Part of a small language model's weights: gated attention, a variant of Adam for these matrices.
Each number is 50 + 10 x the weight over its row's rms, rounded and kept within 0 to 99. Layers, rows and columns count from 0. The size before them is the row's rms in percent of the matrix's.

# k: layer 6 attention key, 320x224, rms 0.0904, rows 295-319, columns 56-111
# q: layer 6 attention query, 320x224, rms 0.0953, rows 296-319, columns 56-111
# v: layer 6 attention value, 320x224, rms 0.0921, rows 256-291, columns 56-111
# o: layer 6 attention output (transposed), 320x224, rms 0.09, rows 256-290, columns 56-111
k295 122:66 59 62 51 62 53 66 62 44 59 51 44 48 55 65 50 63 49 51 27 35 54 35 53 55 66 53 50 53 48 58 47 54 49 52 53 27 55 46 52 46 56 52 39 50 52 21 46 51 62 50 35 50 68 66 63
q296 091:39 51 53 56 48 65 35 50 61 44 68 60 46 59 64 41 42 50 54 56 40 50 56 63 32 66 49 41 49 64 45 63 47 41 55 42 62 62 42 47 54 53 47 59 48 42 57 45 46 62 51 41 67 52 67 67
k296 125:51 47 48 56 51 63 36 47 63 56 67 68 56 60 66 52 54 48 55 53 43 51 51 61 49 84 54 36 43 70 38 63 37 53 53 40 60 61 51 47 53 56 44 54 61 47 56 56 52 51 35 27 64 49 70 66
q297 091:42 59 66 54 50 59 48 59 56 53 45 49 47 68 57 62 51 43 61 50 41 56 53 53 60 41 47 59 46 30 50 67 76 47 44 42 47 52 56 57 27 41 47 47 71 51 60 51 59 57 65 47 41 42 52 54
k297 119:39 64 52 53 46 49 42 48 64 44 52 66 36 63 59 61 52 45 62 46 38 59 57 59 57 42 52 51 47 48 47 65 54 45 44 39 61 46 58 52 36 47 50 43 67 46 61 58 49 52 61 54 49 45 47 55
q298 099:66 57 56 55 56 52 50 66 33 71 56 50 59 66 41 36 47 47 45 42 58 53 55 53 44 59 45 44 29 34 42 62 51 51 41 66 53 41 55 52 44 43 53 48 45 56 66 49 78 56 52 18 55 59 59 44
k298 122:60 55 61 53 51 47 41 66 39 62 48 47 63 52 52 41 44 61 46 30 57 66 58 62 46 59 38 60 18 47 40 74 54 47 36 60 54 42 61 51 49 34 61 38 39 58 63 60 64 52 51 34 57 67 66 45
q299 094:54 61 53 48 52 40 70 65 54 60 62 75 64 44 32 37 66 62 37 63 58 47 43 36 62 34 64 49 53 58 54 43 52 61 64 44 51 52 41 43 64 71 57 53 43 45 46 51 36 44 44 49 51 43 56 38
k299 111:46 58 39 49 44 53 67 69 52 63 44 63 63 49 35 34 74 53 51 43 66 48 42 38 60 23 51 53 50 65 54 45 58 61 61 42 58 45 36 56 65 60 68 55 39 51 53 65 44 36 42 54 52 46 58 43
q300 089:46 50 57 41 59 49 33 34 48 45 45 54 44 52 51 51 49 63 44 62 44 41 40 52 53 51 43 42 37 52 39 61 62 50 57 63 55 59 48 57 47 38 58 51 41 46 62 46 49 38 39 44 56 52 39 50
k300 119:49 54 61 54 63 51 26 36 46 38 50 47 40 56 39 38 43 63 46 56 56 46 30 50 61 46 45 52 48 57 44 61 60 55 53 63 61 39 42 58 45 21 61 38 34 38 63 41 57 46 42 51 59 56 27 47
q301 099:42 39 47 59 46 42 41 41 60 54 45 38 54 48 60 48 59 66 37 78 67 50 59 41 41 52 50 34 50 44 39 54 35 40 52 55 49 50 39 57 52 46 34 41 55 66 52 44 45 42 50 33 51 54 51 46
k301 120:33 36 57 64 45 40 49 34 57 46 51 42 61 37 59 46 65 61 35 90 62 54 54 42 39 53 39 27 60 46 36 51 44 36 53 65 56 52 42 45 51 51 40 47 43 62 58 36 54 28 47 52 57 50 53 51
q302 096:52 66 49 54 38 46 56 59 60 53 41 44 44 45 48 50 52 58 50 52 53 60 57 63 70 56 46 52 62 54 60 57 37 45 53 73 54 33 59 40 50 45 54 54 45 46 44 59 15 50 34 37 59 33 44 49
k302 123:54 75 42 55 37 52 58 64 62 43 50 38 46 47 61 48 49 57 54 53 48 65 58 73 65 59 51 40 58 49 57 56 44 43 58 62 44 46 53 37 46 42 56 51 58 48 45 57 23 52 34 36 60 30 41 57
q303 100:54 57 67 54 43 40 59 31 53 52 56 56 64 34 38 40 46 47 48 55 68 52 47 42 41 57 30 62 38 57 40 44 62 39 46 61 47 45 42 57 54 59 45 52 38 40 30 47 51 46 53 49 36 36 55 40
k303 121:45 72 59 50 31 43 48 30 56 45 51 58 59 40 45 39 44 52 53 57 67 57 44 44 33 58 33 73 44 54 37 47 55 44 52 64 46 49 46 62 46 55 47 68 42 49 33 55 60 49 53 43 33 40 68 41
q304 094:62 56 44 60 45 38 49 61 56 60 62 61 50 50 51 38 53 48 55 58 43 42 48 56 58 53 54 52 70 51 33 44 50 63 54 55 55 58 41 44 41 35 58 55 64 53 42 41 43 37 31 33 57 48 29 60
k304 113:56 54 43 53 45 46 41 56 51 63 49 51 58 57 59 37 53 43 55 58 47 45 56 62 51 56 57 50 67 42 40 46 43 53 60 39 53 51 35 42 48 40 56 66 68 53 49 37 49 36 23 37 56 37 29 73
q305 095:21 48 55 59 50 44 46 57 44 57 31 38 43 57 62 64 61 63 53 50 57 38 46 36 53 43 28 36 69 53 60 60 62 57 52 53 55 47 61 40 69 54 69 46 47 49 51 52 34 70 63 52 42 51 46 58
k305 116:36 47 41 55 47 49 53 54 57 62 41 55 38 48 62 66 65 59 56 47 59 32 53 37 57 37 27 37 78 49 49 55 60 70 52 46 59 49 51 45 58 48 66 49 60 57 45 49 32 61 59 53 36 59 61 50
q306 093:60 68 47 71 49 53 36 39 50 45 40 43 59 38 62 41 41 55 41 38 47 54 38 42 54 50 64 49 55 53 55 56 41 37 62 49 55 38 67 59 60 54 50 50 28 44 59 50 59 54 44 41 48 42 43 62
k306 111:64 67 49 66 43 49 36 38 52 43 41 29 61 36 69 43 38 47 45 43 41 59 28 44 58 47 68 59 50 55 62 50 42 49 68 40 57 35 51 50 54 54 59 44 45 46 62 41 63 54 40 32 51 46 46 55
q307 103:58 38 59 59 64 42 44 53 54 52 73 51 55 36 43 41 56 52 56 31 48 52 46 43 24 39 35 53 53 38 43 50 41 46 64 54 60 51 55 67 46 46 52 40 55 42 55 51 43 37 49 46 57 55 45 65
k307 122:70 47 72 54 59 44 35 63 46 58 71 43 52 33 51 44 51 43 56 34 53 43 51 52 21 35 41 59 49 31 46 47 42 52 61 71 56 45 47 70 34 34 46 36 61 36 56 55 41 43 60 37 62 65 53 65
q308 098:27 50 50 39 57 61 54 43 49 54 37 33 47 56 64 44 53 48 51 43 59 59 66 43 64 53 42 36 46 37 49 59 43 56 50 59 36 57 47 42 47 52 42 47 54 58 42 59 62 46 33 36 46 65 55 65
k308 117:38 51 54 42 63 55 48 43 50 50 49 36 50 55 62 43 59 53 49 45 55 54 58 43 49 40 42 37 53 46 44 64 52 62 46 64 36 55 51 36 49 54 36 39 43 55 52 60 59 48 29 60 44 70 56 66
q309 088:46 47 42 45 44 55 55 72 54 53 75 49 42 58 46 52 31 34 46 40 37 47 44 49 40 66 46 43 34 46 58 50 52 40 63 50 28 66 37 54 58 35 55 39 52 52 51 46 34 33 47 45 45 51 34 48
k309 117:50 50 52 49 45 64 47 75 57 58 62 53 35 57 41 48 25 39 44 37 38 40 49 51 42 65 53 52 37 36 61 52 44 41 55 52 23 58 30 60 63 35 54 41 41 54 52 49 43 44 38 44 44 54 40 43
q310 100:37 32 46 62 30 41 56 48 51 40 44 49 47 52 50 46 44 79 48 45 37 42 42 47 51 49 32 53 35 54 55 41 43 59 57 49 46 44 54 54 61 52 44 52 65 59 53 56 47 52 39 38 63 53 48 51
k310 117:44 34 42 43 22 43 59 50 45 38 33 51 56 49 57 50 42 85 38 39 34 44 51 58 53 47 32 49 40 49 58 31 41 58 55 41 47 51 46 47 59 59 41 55 57 71 54 46 45 55 40 43 64 60 50 50
q311 092:59 47 60 41 44 50 51 40 38 45 44 37 58 38 39 47 43 44 58 47 55 52 53 62 53 45 53 56 55 61 44 44 27 48 40 52 43 55 53 51 51 56 47 42 41 53 45 32 36 51 61 44 52 34 54 68
k311 117:53 43 52 60 43 50 44 53 44 46 56 50 58 35 36 46 47 46 54 43 54 64 49 55 57 51 55 58 62 68 42 49 35 43 39 54 49 40 51 56 46 60 40 39 40 52 45 34 37 45 56 44 45 37 53 57
q312 091:61 43 46 56 46 75 50 70 49 52 43 58 40 70 55 46 44 53 47 52 47 45 41 27 44 62 48 41 69 33 50 48 66 55 39 48 60 62 49 44 16 51 49 50 56 29 61 44 49 56 47 47 53 41 41 35
k312 125:63 55 39 53 44 82 55 69 42 61 53 45 40 71 52 33 41 57 43 48 52 48 38 24 51 65 50 35 63 43 53 50 56 63 42 47 60 64 48 41 28 43 40 44 54 32 48 44 49 54 50 47 51 50 42 38
q313 093:45 54 42 42 57 29 49 55 57 47 72 38 49 52 45 46 57 42 56 46 45 52 48 40 79 46 45 28 59 39 52 53 53 44 52 41 56 59 34 52 42 64 42 41 57 57 49 54 65 62 48 60 45 42 53 53
k313 117:33 58 60 50 56 42 49 67 46 43 63 37 45 49 51 34 59 43 54 51 47 49 48 38 62 59 49 31 56 48 52 54 45 40 54 55 70 53 38 51 49 60 34 39 51 56 42 58 55 61 47 43 45 39 53 49
q314 098:61 57 57 63 44 50 60 66 40 65 47 58 54 69 56 45 42 64 52 40 54 68 61 59 52 58 52 54 44 42 29 52 47 71 53 39 38 68 32 45 29 49 41 51 58 44 53 51 44 56 48 37 46 47 41 45
k314 118:54 52 54 71 45 51 60 58 52 47 40 55 54 60 60 38 29 65 45 42 71 73 52 65 47 54 45 62 58 43 36 46 36 55 53 45 31 61 35 48 44 50 46 45 51 40 55 40 47 55 54 49 57 37 45 47
q315 103:68 62 53 43 38 61 42 47 61 52 33 47 64 44 44 49 45 50 45 46 28 49 45 51 40 45 48 45 55 40 50 53 35 40 48 62 55 64 59 45 56 47 36 41 43 52 47 35 38 57 51 45 45 51 52 55
k315 115:54 60 65 49 36 70 40 47 66 53 45 62 57 48 43 41 41 47 56 45 36 59 39 41 51 40 49 42 59 53 53 53 58 34 49 61 53 57 55 48 48 48 36 46 50 48 52 33 36 66 51 59 46 55 45 50
q316 103:47 61 55 57 56 45 58 59 51 50 58 31 49 41 51 75 40 34 59 47 46 45 52 48 49 48 40 53 50 65 44 46 51 47 52 35 57 86 78 52 39 55 55 54 55 81 68 57 65 50 55 41 47 43 46 25
k316 126:57 61 54 60 55 45 49 51 56 54 50 23 38 48 53 54 37 40 62 52 52 35 51 41 49 46 45 57 41 67 41 41 56 50 59 47 58 70 75 48 58 56 46 59 60 87 69 51 67 47 56 49 46 39 46 30
q317 095:43 61 43 37 45 73 36 47 45 40 46 65 45 52 44 83 49 42 60 58 52 51 50 53 43 50 52 47 55 69 41 49 75 63 29 52 42 56 44 63 59 52 48 52 43 50 53 49 46 59 37 40 58 58 60 65
k317 124:35 52 42 34 33 66 46 54 41 49 41 58 47 48 55 75 40 43 58 46 56 48 52 51 48 41 55 48 68 68 35 44 53 65 31 53 37 51 43 66 55 59 53 58 46 46 54 50 49 64 39 38 58 63 54 53
q318 090:26 66 53 37 57 36 38 26 57 56 47 46 62 54 63 49 32 59 61 60 50 68 59 78 37 50 59 59 45 38 48 36 55 43 56 55 46 56 60 31 43 61 58 41 50 49 67 53 49 60 42 47 56 44 53 46
k318 117:24 59 58 49 64 52 52 35 51 43 54 39 52 56 61 58 23 57 54 59 58 71 62 90 31 50 61 65 49 40 47 32 60 35 52 63 50 57 47 26 35 56 71 42 46 39 64 52 52 55 40 46 60 38 55 38
q319 098:50 49 63 39 40 56 60 50 66 41 34 59 68 32 49 53 50 38 38 48 45 56 61 56 47 47 56 48 48 39 76 43 62 44 42 51 58 42 27 65 35 42 45 45 57 59 37 45 49 68 41 53 57 50 54 53
k319 125:59 47 52 38 31 59 62 50 78 37 38 54 66 45 36 57 47 36 45 37 52 56 64 63 60 42 64 56 44 46 82 48 52 43 42 53 62 49 33 67 34 41 38 35 53 58 40 49 56 72 41 39 49 53 56 50
v256 077:50 50 63 62 55 45 61 70 49 46 79 45 62 69 54 39 72 41 59 29 52 48 43 49 36 41 47 61 42 33 46 52 53 39 49 51 52 52 54 58 41 58 52 37 59 56 55 35 44 37 36 46 55 52 52 47
o256 080:55 47 44 27 44 43 55 49 53 68 43 35 37 39 47 53 31 68 36 48 40 40 53 48 59 51 44 43 43 41 55 56 60 52 60 34 59 56 23 51 41 43 51 65 29 55 52 45 42 63 51 77 54 62 55 45
v257 117:66 42 46 38 43 39 68 40 61 55 44 57 60 59 37 52 67 44 55 45 56 50 66 60 67 36 55 42 65 41 52 45 50 68 50 59 47 65 48 42 56 47 44 47 51 36 47 55 35 46 58 54 66 48 46 50
o257 085:42 35 66 51 65 51 47 48 38 41 50 55 62 40 54 64 48 53 48 53 60 47 66 57 63 43 53 39 38 43 67 51 65 61 62 51 56 51 42 59 59 61 50 37 46 57 35 55 43 56 44 53 44 32 48 48
v258 123:55 28 69 70 47 59 45 51 44 69 43 56 44 47 37 41 56 46 23 34 66 59 63 41 41 51 50 49 43 52 45 43 44 35 64 57 54 45 48 49 47 41 77 46 30 34 42 48 56 38 47 57 44 63 39 47
o258 087:47 62 39 52 42 50 51 59 60 45 68 54 55 46 53 52 46 57 56 34 54 60 40 58 47 38 38 27 35 34 35 46 55 53 63 54 35 59 46 78 69 46 65 59 52 33 47 52 59 68 48 54 39 21 42 46
v259 069:56 50 61 44 48 30 40 74 59 45 48 44 59 48 61 47 50 50 30 51 41 45 29 42 50 54 43 55 53 56 58 55 46 62 35 54 48 73 47 44 58 58 43 33 51 50 53 73 57 52 36 49 50 45 65 56
o259 091:44 56 65 37 53 42 43 32 61 50 55 55 55 51 37 17 57 44 35 38 47 45 49 37 38 54 45 39 44 49 50 58 38 67 41 66 60 24 58 34 63 46 48 53 69 46 57 52 57 59 64 66 52 46 55 44
v260 131:59 49 28 44 65 43 40 45 45 38 52 48 53 49 54 53 49 47 62 78 52 44 34 57 46 67 51 54 48 44 66 54 49 71 41 35 44 42 36 47 42 36 38 31 35 52 60 40 53 46 52 50 57 52 67 54
o260 115:47 46 56 42 40 47 43 41 55 54 52 48 54 55 55 46 47 49 59 54 43 48 47 43 50 48 53 55 56 51 53 44 49 54 51 50 56 50 57 51 44 58 42 51 49 64 50 00 48 50 48 50 43 62 99 54
v261 089:50 68 68 51 51 48 55 67 61 48 51 44 42 44 49 66 42 63 48 51 56 51 55 55 60 65 54 45 46 33 59 55 59 56 56 51 41 40 59 64 48 48 75 26 46 57 32 60 67 40 44 48 28 61 46 56
o261 089:39 42 35 63 69 43 56 46 45 47 48 47 54 54 60 40 58 26 62 43 53 60 49 56 48 30 43 42 64 66 48 49 58 44 54 42 52 55 56 36 68 46 46 48 44 55 55 73 47 43 42 66 50 44 28 56
v262 075:66 52 57 49 49 65 44 61 42 56 50 55 48 46 60 45 53 48 51 43 64 51 52 51 63 45 43 37 49 67 58 60 67 48 40 38 48 69 60 48 66 44 57 50 47 51 64 64 52 57 41 52 62 43 53 57
o262 084:43 50 31 64 52 44 56 40 51 45 31 50 73 55 61 50 39 54 46 47 57 52 51 57 48 51 51 48 62 46 47 40 36 44 35 57 65 43 50 60 66 48 50 39 65 62 51 48 45 32 45 37 62 43 54 40
v263 073:39 57 58 34 50 52 35 62 41 69 43 54 49 55 57 42 56 39 40 47 30 53 54 52 34 59 64 35 54 48 49 47 50 57 49 52 43 46 55 49 49 56 48 35 44 42 46 55 51 42 44 50 37 45 57 60
o263 084:57 37 49 69 54 50 64 52 47 59 56 51 37 28 53 37 54 69 48 49 48 42 45 48 60 45 42 51 41 47 41 48 57 47 48 45 49 29 53 46 55 61 71 49 44 45 41 52 48 57 56 66 50 60 47 47
v264 071:34 57 60 59 55 55 66 33 59 49 45 62 39 45 60 21 48 49 51 46 41 57 58 57 55 45 54 44 47 64 50 55 51 36 45 42 67 67 49 53 41 40 48 57 37 62 44 34 61 58 49 64 45 60 44 48
o264 089:40 41 50 46 41 55 82 48 60 62 40 28 61 52 49 45 50 59 45 63 38 66 44 54 54 59 53 51 42 33 36 37 32 58 28 59 53 34 31 43 62 46 36 47 64 50 52 39 62 31 52 58 38 46 57 59
v265 074:30 43 48 48 44 48 41 51 39 45 75 66 47 46 58 50 44 26 40 42 60 53 57 47 55 48 56 44 64 30 50 52 52 45 48 44 49 43 45 49 62 39 47 44 40 59 47 45 48 63 42 49 40 52 48 33
o265 088:55 57 33 53 36 33 53 51 59 51 56 47 47 74 29 42 38 72 51 45 48 42 49 62 50 53 52 43 48 58 58 62 53 54 38 55 52 40 39 52 54 54 39 65 61 38 61 59 50 57 53 73 44 56 44 37
v266 077:47 41 45 55 59 61 57 39 37 48 38 53 38 54 56 58 44 43 37 49 65 53 52 63 58 59 53 47 46 50 41 49 45 51 68 79 57 54 53 55 62 53 55 63 35 34 51 44 45 50 49 67 30 51 46 40
o266 084:38 65 52 36 45 46 48 54 50 46 38 64 47 36 44 61 66 41 50 50 31 58 40 50 54 49 54 58 45 63 69 45 60 47 53 50 31 46 59 49 54 52 55 43 41 72 65 46 69 50 50 60 50 52 59 45
v267 071:34 73 58 64 47 52 41 76 39 53 52 71 50 37 43 52 38 37 40 47 46 52 46 60 35 45 57 48 44 59 53 57 50 38 54 36 45 38 46 63 53 38 60 51 40 47 37 65 55 50 53 45 39 38 49 57
o267 086:78 53 39 65 59 40 44 53 45 55 43 30 47 51 31 48 55 44 40 53 51 38 46 42 69 53 49 43 48 50 60 54 42 60 59 56 45 45 76 46 69 51 66 52 42 41 23 60 67 55 62 30 66 46 33 44
v268 067:48 55 43 49 53 32 52 55 61 55 59 52 52 67 39 43 49 48 54 50 68 50 55 52 77 34 52 45 46 43 65 47 41 46 46 61 35 38 60 44 37 40 49 44 60 43 17 36 46 55 39 40 42 48 55 44
o268 088:51 47 80 61 43 49 64 55 50 40 50 57 51 60 55 40 45 47 50 58 41 62 62 40 47 54 75 43 55 62 52 66 61 42 53 56 46 60 42 33 55 49 59 56 60 55 46 52 42 61 50 42 47 42 54 54
v269 075:31 50 46 23 43 58 65 49 72 58 53 38 53 50 25 60 53 42 68 50 55 52 42 44 48 45 53 45 47 39 50 49 69 56 60 46 47 56 35 38 61 52 64 48 33 47 43 49 50 50 49 40 57 50 40 50
o269 093:46 59 35 66 53 39 32 41 59 43 53 64 54 62 56 57 62 41 56 47 36 57 54 47 48 53 51 41 47 52 55 49 57 37 56 45 40 52 38 35 47 63 69 52 42 55 40 45 49 57 37 51 45 36 50 48
v270 117:65 35 39 43 58 55 49 37 45 50 43 55 44 45 28 36 60 49 51 57 58 46 61 36 45 38 49 40 69 46 41 48 55 52 56 53 46 51 58 42 44 61 57 23 52 48 40 55 55 53 43 40 65 53 59 49
o270 109:46 65 37 54 42 45 43 51 49 43 54 51 47 46 33 46 33 54 49 52 50 53 50 54 36 43 55 39 55 54 43 43 47 54 45 52 60 49 47 54 58 63 39 49 37 63 60 16 48 40 48 49 53 41 85 58
v271 072:56 53 67 63 50 64 49 37 56 48 62 50 48 51 60 32 54 46 47 48 53 52 62 58 49 40 56 52 44 59 40 55 47 42 57 47 51 50 66 48 60 41 46 51 38 38 40 50 53 24 57 55 48 44 44 36
o271 087:33 60 39 57 47 62 37 65 57 56 50 53 57 42 47 60 48 57 48 68 41 39 77 58 37 30 51 59 54 43 47 42 55 51 37 60 54 38 61 47 67 23 55 48 52 76 55 47 49 55 54 44 46 46 57 60
v272 074:68 56 49 67 54 40 65 56 66 49 70 46 43 61 43 60 48 52 59 46 45 50 62 68 50 54 54 44 42 63 62 52 50 63 50 42 51 46 53 59 35 50 59 61 62 48 57 53 52 46 41 47 48 54 45 43
o272 090:41 55 49 54 60 55 46 49 32 54 45 41 49 51 57 70 63 49 81 57 57 68 40 45 57 56 47 41 37 36 54 46 69 47 57 35 52 43 41 40 56 53 36 60 77 55 56 53 57 55 57 57 31 49 50 58
v273 084:52 37 60 50 45 51 63 57 58 49 51 54 36 48 29 69 45 48 42 40 38 50 58 59 34 64 55 50 53 40 50 45 50 43 66 54 50 52 67 69 47 55 61 51 44 44 54 46 49 25 43 54 24 56 36 51
o273 094:51 58 56 45 78 54 29 46 49 56 53 51 62 63 45 48 57 60 63 60 46 45 31 45 32 40 37 56 38 61 64 52 50 57 48 44 45 40 47 44 51 54 43 42 44 43 59 85 52 52 46 47 48 50 22 57
v274 103:47 68 55 45 48 60 56 58 44 59 62 47 52 43 37 54 50 45 13 27 58 48 69 51 44 51 42 51 47 64 53 48 34 24 56 47 57 46 36 60 66 52 52 47 41 43 41 79 43 48 41 53 42 52 44 68
o274 095:49 35 60 40 52 46 56 53 55 48 49 56 58 35 50 41 57 56 47 50 47 52 40 38 47 55 47 55 45 37 43 53 55 55 51 55 38 52 46 48 56 34 58 47 58 43 48 83 46 45 51 39 63 37 20 61
v275 065:44 52 57 60 48 66 59 37 46 51 48 41 49 49 48 63 48 44 52 58 60 45 45 54 38 64 42 51 35 69 50 46 63 58 53 30 48 49 53 58 49 57 46 41 55 39 57 39 42 46 39 29 58 46 50 52
o275 085:44 36 52 30 60 55 59 57 54 42 65 54 68 46 51 36 47 45 66 40 57 42 48 47 65 49 61 60 48 55 54 53 12 46 53 54 46 59 40 59 60 32 39 52 42 63 42 53 75 48 40 67 40 53 49 53
v276 078:51 28 45 36 39 43 52 66 56 51 41 77 59 55 40 60 45 54 42 66 52 51 57 44 43 24 40 43 62 34 58 52 40 50 49 58 44 46 45 54 59 50 40 51 51 61 48 55 63 48 47 53 64 55 41 51
o276 086:56 48 55 29 40 52 52 53 46 48 60 65 51 75 51 47 45 56 38 48 56 49 67 68 61 47 46 45 57 51 38 55 69 44 64 45 51 45 53 49 63 41 61 26 34 60 41 58 47 44 59 49 63 44 46 48
v277 116:44 37 33 47 61 43 35 47 57 44 44 49 45 44 39 35 59 52 53 69 53 41 52 50 51 73 51 53 56 50 60 49 59 57 42 50 40 37 43 55 48 41 49 49 36 42 59 43 48 55 45 46 53 40 75 42
o277 119:49 56 48 45 35 50 52 47 52 47 48 42 47 47 55 52 49 45 46 51 51 45 51 49 56 48 54 57 52 46 53 54 45 54 41 51 58 52 47 47 52 50 42 47 44 51 47 00 58 53 46 51 55 44 99 51
v278 075:28 35 44 53 51 60 53 48 54 40 48 51 45 59 43 54 53 40 48 58 68 56 59 48 52 59 57 44 54 47 56 49 55 44 46 62 45 45 54 34 69 54 47 63 63 52 66 29 53 48 49 54 48 46 56 48
o278 090:42 53 65 71 38 29 45 62 37 64 43 43 60 49 58 52 51 47 41 62 54 64 62 38 44 57 61 44 45 56 56 32 56 56 36 39 44 63 51 72 49 47 46 51 48 33 44 44 46 47 34 52 61 58 58 40
v279 069:40 41 38 52 56 52 50 61 41 40 56 60 57 58 61 41 47 49 49 53 29 59 53 47 25 42 42 30 62 65 65 56 47 48 34 55 60 50 52 55 51 50 65 63 77 46 51 44 60 55 50 43 60 40 54 58
o279 084:44 54 70 60 45 45 63 51 44 49 45 54 36 39 44 52 28 36 49 48 59 51 50 33 60 52 52 36 64 54 44 43 64 41 49 50 50 51 48 52 53 45 46 56 51 35 57 32 55 50 59 28 34 52 60 46
v280 073:37 54 33 74 60 53 53 50 42 44 47 41 64 59 38 31 47 52 78 52 49 56 54 29 20 61 43 67 59 56 58 50 23 54 52 50 60 53 35 45 40 49 63 32 65 56 39 48 41 57 40 58 56 55 55 52
o280 086:56 38 40 50 62 56 49 64 54 43 62 64 55 45 57 42 66 42 37 57 30 64 52 52 54 64 63 57 46 31 48 36 74 52 53 50 58 43 52 40 52 54 51 65 56 49 53 43 50 65 63 51 41 34 54 60
v281 076:50 47 46 61 47 62 49 46 48 54 39 39 57 49 49 46 61 45 47 49 56 50 50 33 42 52 41 55 43 56 47 62 58 49 52 38 47 36 44 36 39 30 30 60 52 50 44 67 52 57 55 38 44 54 62 55
o281 085:73 47 56 34 51 42 33 29 48 64 48 61 54 65 54 59 54 39 43 47 52 32 53 60 58 45 52 48 47 28 56 46 45 51 54 67 58 50 58 64 52 44 55 44 44 67 50 41 71 41 44 50 44 53 60 53
v282 096:38 44 35 50 47 49 63 57 58 57 70 46 59 44 76 68 29 46 67 62 50 57 42 55 43 51 51 46 46 59 56 55 46 61 45 39 56 65 58 57 69 71 51 49 48 47 62 62 44 60 53 45 57 48 58 50
o282 086:59 66 62 42 51 34 59 58 49 65 50 70 44 54 65 37 48 39 46 49 70 41 38 50 41 69 48 56 40 50 42 43 52 59 41 66 48 48 28 42 47 56 57 52 60 53 51 56 44 52 59 39 33 70 47 40
v283 076:50 46 42 59 50 54 45 57 60 42 53 62 44 55 72 62 42 47 69 62 57 48 48 39 44 54 43 35 37 54 61 48 62 44 50 39 45 27 60 47 42 64 52 54 55 49 65 46 51 42 58 47 52 41 57 42
o283 082:50 49 47 55 47 47 72 41 52 62 46 58 45 57 55 40 47 51 54 36 61 47 38 48 62 41 36 54 44 44 46 56 61 55 56 43 45 59 56 31 77 56 35 54 41 56 36 59 57 55 55 32 56 60 43 61
v284 083:19 36 50 61 52 47 54 55 53 52 47 47 45 67 48 40 53 29 51 60 50 54 38 54 39 49 52 57 62 63 43 55 61 39 51 54 58 53 55 45 49 54 69 44 31 58 55 33 66 46 50 76 53 66 36 47
o284 088:55 44 53 32 55 67 49 52 61 61 58 50 36 47 35 35 51 51 49 55 52 39 58 53 59 45 45 45 29 38 38 18 45 47 36 47 39 48 48 50 50 49 43 48 64 36 28 48 37 30 43 53 50 60 50 46
v285 079:46 68 54 47 48 36 48 42 36 53 55 46 45 51 55 35 57 52 61 52 70 51 57 45 48 63 57 43 48 38 39 50 33 55 52 39 51 51 55 51 44 51 57 62 16 54 45 60 49 48 55 59 47 52 65 50
o285 092:49 58 48 63 38 48 49 54 51 46 55 56 55 40 61 52 51 49 48 36 43 55 40 61 44 55 35 38 52 44 65 45 54 53 74 42 37 48 35 64 54 74 45 61 49 48 60 37 61 39 56 65 60 40 62 40
v286 079:57 47 44 34 42 52 68 45 58 42 52 43 55 71 32 45 47 66 56 42 59 51 39 58 48 58 57 32 54 56 55 52 48 50 51 68 55 43 55 51 55 51 60 47 62 42 68 65 53 45 41 58 50 49 50 49
o286 087:56 56 47 69 64 32 61 52 54 64 56 68 44 49 47 45 53 54 48 54 52 36 45 56 70 43 69 55 49 39 36 40 46 61 51 40 46 49 37 40 46 38 50 52 42 57 43 39 50 31 56 32 56 30 55 68
v287 068:62 49 50 47 50 40 60 54 57 53 58 35 53 46 54 47 43 32 52 68 34 47 45 40 60 45 64 57 58 32 64 51 54 37 34 55 56 51 61 61 35 53 42 65 43 60 53 53 59 64 47 59 54 47 43 44
o287 090:44 45 37 49 45 46 46 57 53 28 23 27 48 39 46 48 46 54 46 57 46 45 57 44 43 64 41 32 52 53 56 52 37 62 65 41 49 29 37 62 53 40 41 41 65 47 49 45 57 40 49 41 51 58 56 44
v288 102:63 43 42 62 53 30 50 48 58 52 49 61 57 52 40 49 53 67 49 37 49 57 77 54 59 55 49 34 56 39 54 45 44 43 53 56 54 56 60 32 50 41 57 49 66 37 45 49 49 39 54 50 59 50 59 48
o288 085:46 43 52 48 32 52 43 39 66 55 50 53 33 52 68 47 53 70 37 53 53 48 49 57 57 58 34 63 46 45 45 68 42 60 58 53 63 61 59 36 54 60 33 53 54 47 47 38 35 39 54 44 66 24 60 33
v289 064:28 42 51 58 49 66 46 44 42 45 57 39 46 69 57 41 40 42 50 54 38 50 46 44 35 48 53 64 57 54 44 49 44 46 36 33 52 47 47 50 52 41 52 41 43 67 52 32 74 50 48 40 72 57 46 39
o289 089:40 40 44 42 45 67 53 46 69 50 59 74 56 42 33 50 42 53 43 39 44 48 57 69 44 59 61 44 53 27 52 48 51 50 79 42 55 43 50 34 65 53 57 41 36 44 68 38 48 46 52 55 50 41 61 48
v290 071:42 48 52 41 51 64 42 37 39 35 40 45 53 41 83 41 48 68 33 68 63 54 43 53 37 49 51 53 37 62 57 47 57 68 75 40 46 46 37 32 48 43 55 64 67 41 51 60 49 54 49 63 40 45 58 42
o290 087:52 61 54 52 36 58 43 41 46 49 43 55 49 46 55 14 47 30 54 50 60 54 68 61 55 41 43 47 55 48 59 54 70 50 44 63 44 38 55 58 47 35 46 47 36 46 39 46 39 56 60 33 45 51 62 52
v291 077:48 64 53 43 45 70 37 46 33 46 48 36 53 56 53 48 51 52 59 54 52 49 48 47 50 52 54 56 46 37 64 60 40 44 41 35 51 45 29 56 39 22 44 45 71 79 50 50 53 49 55 59 59 43 59 43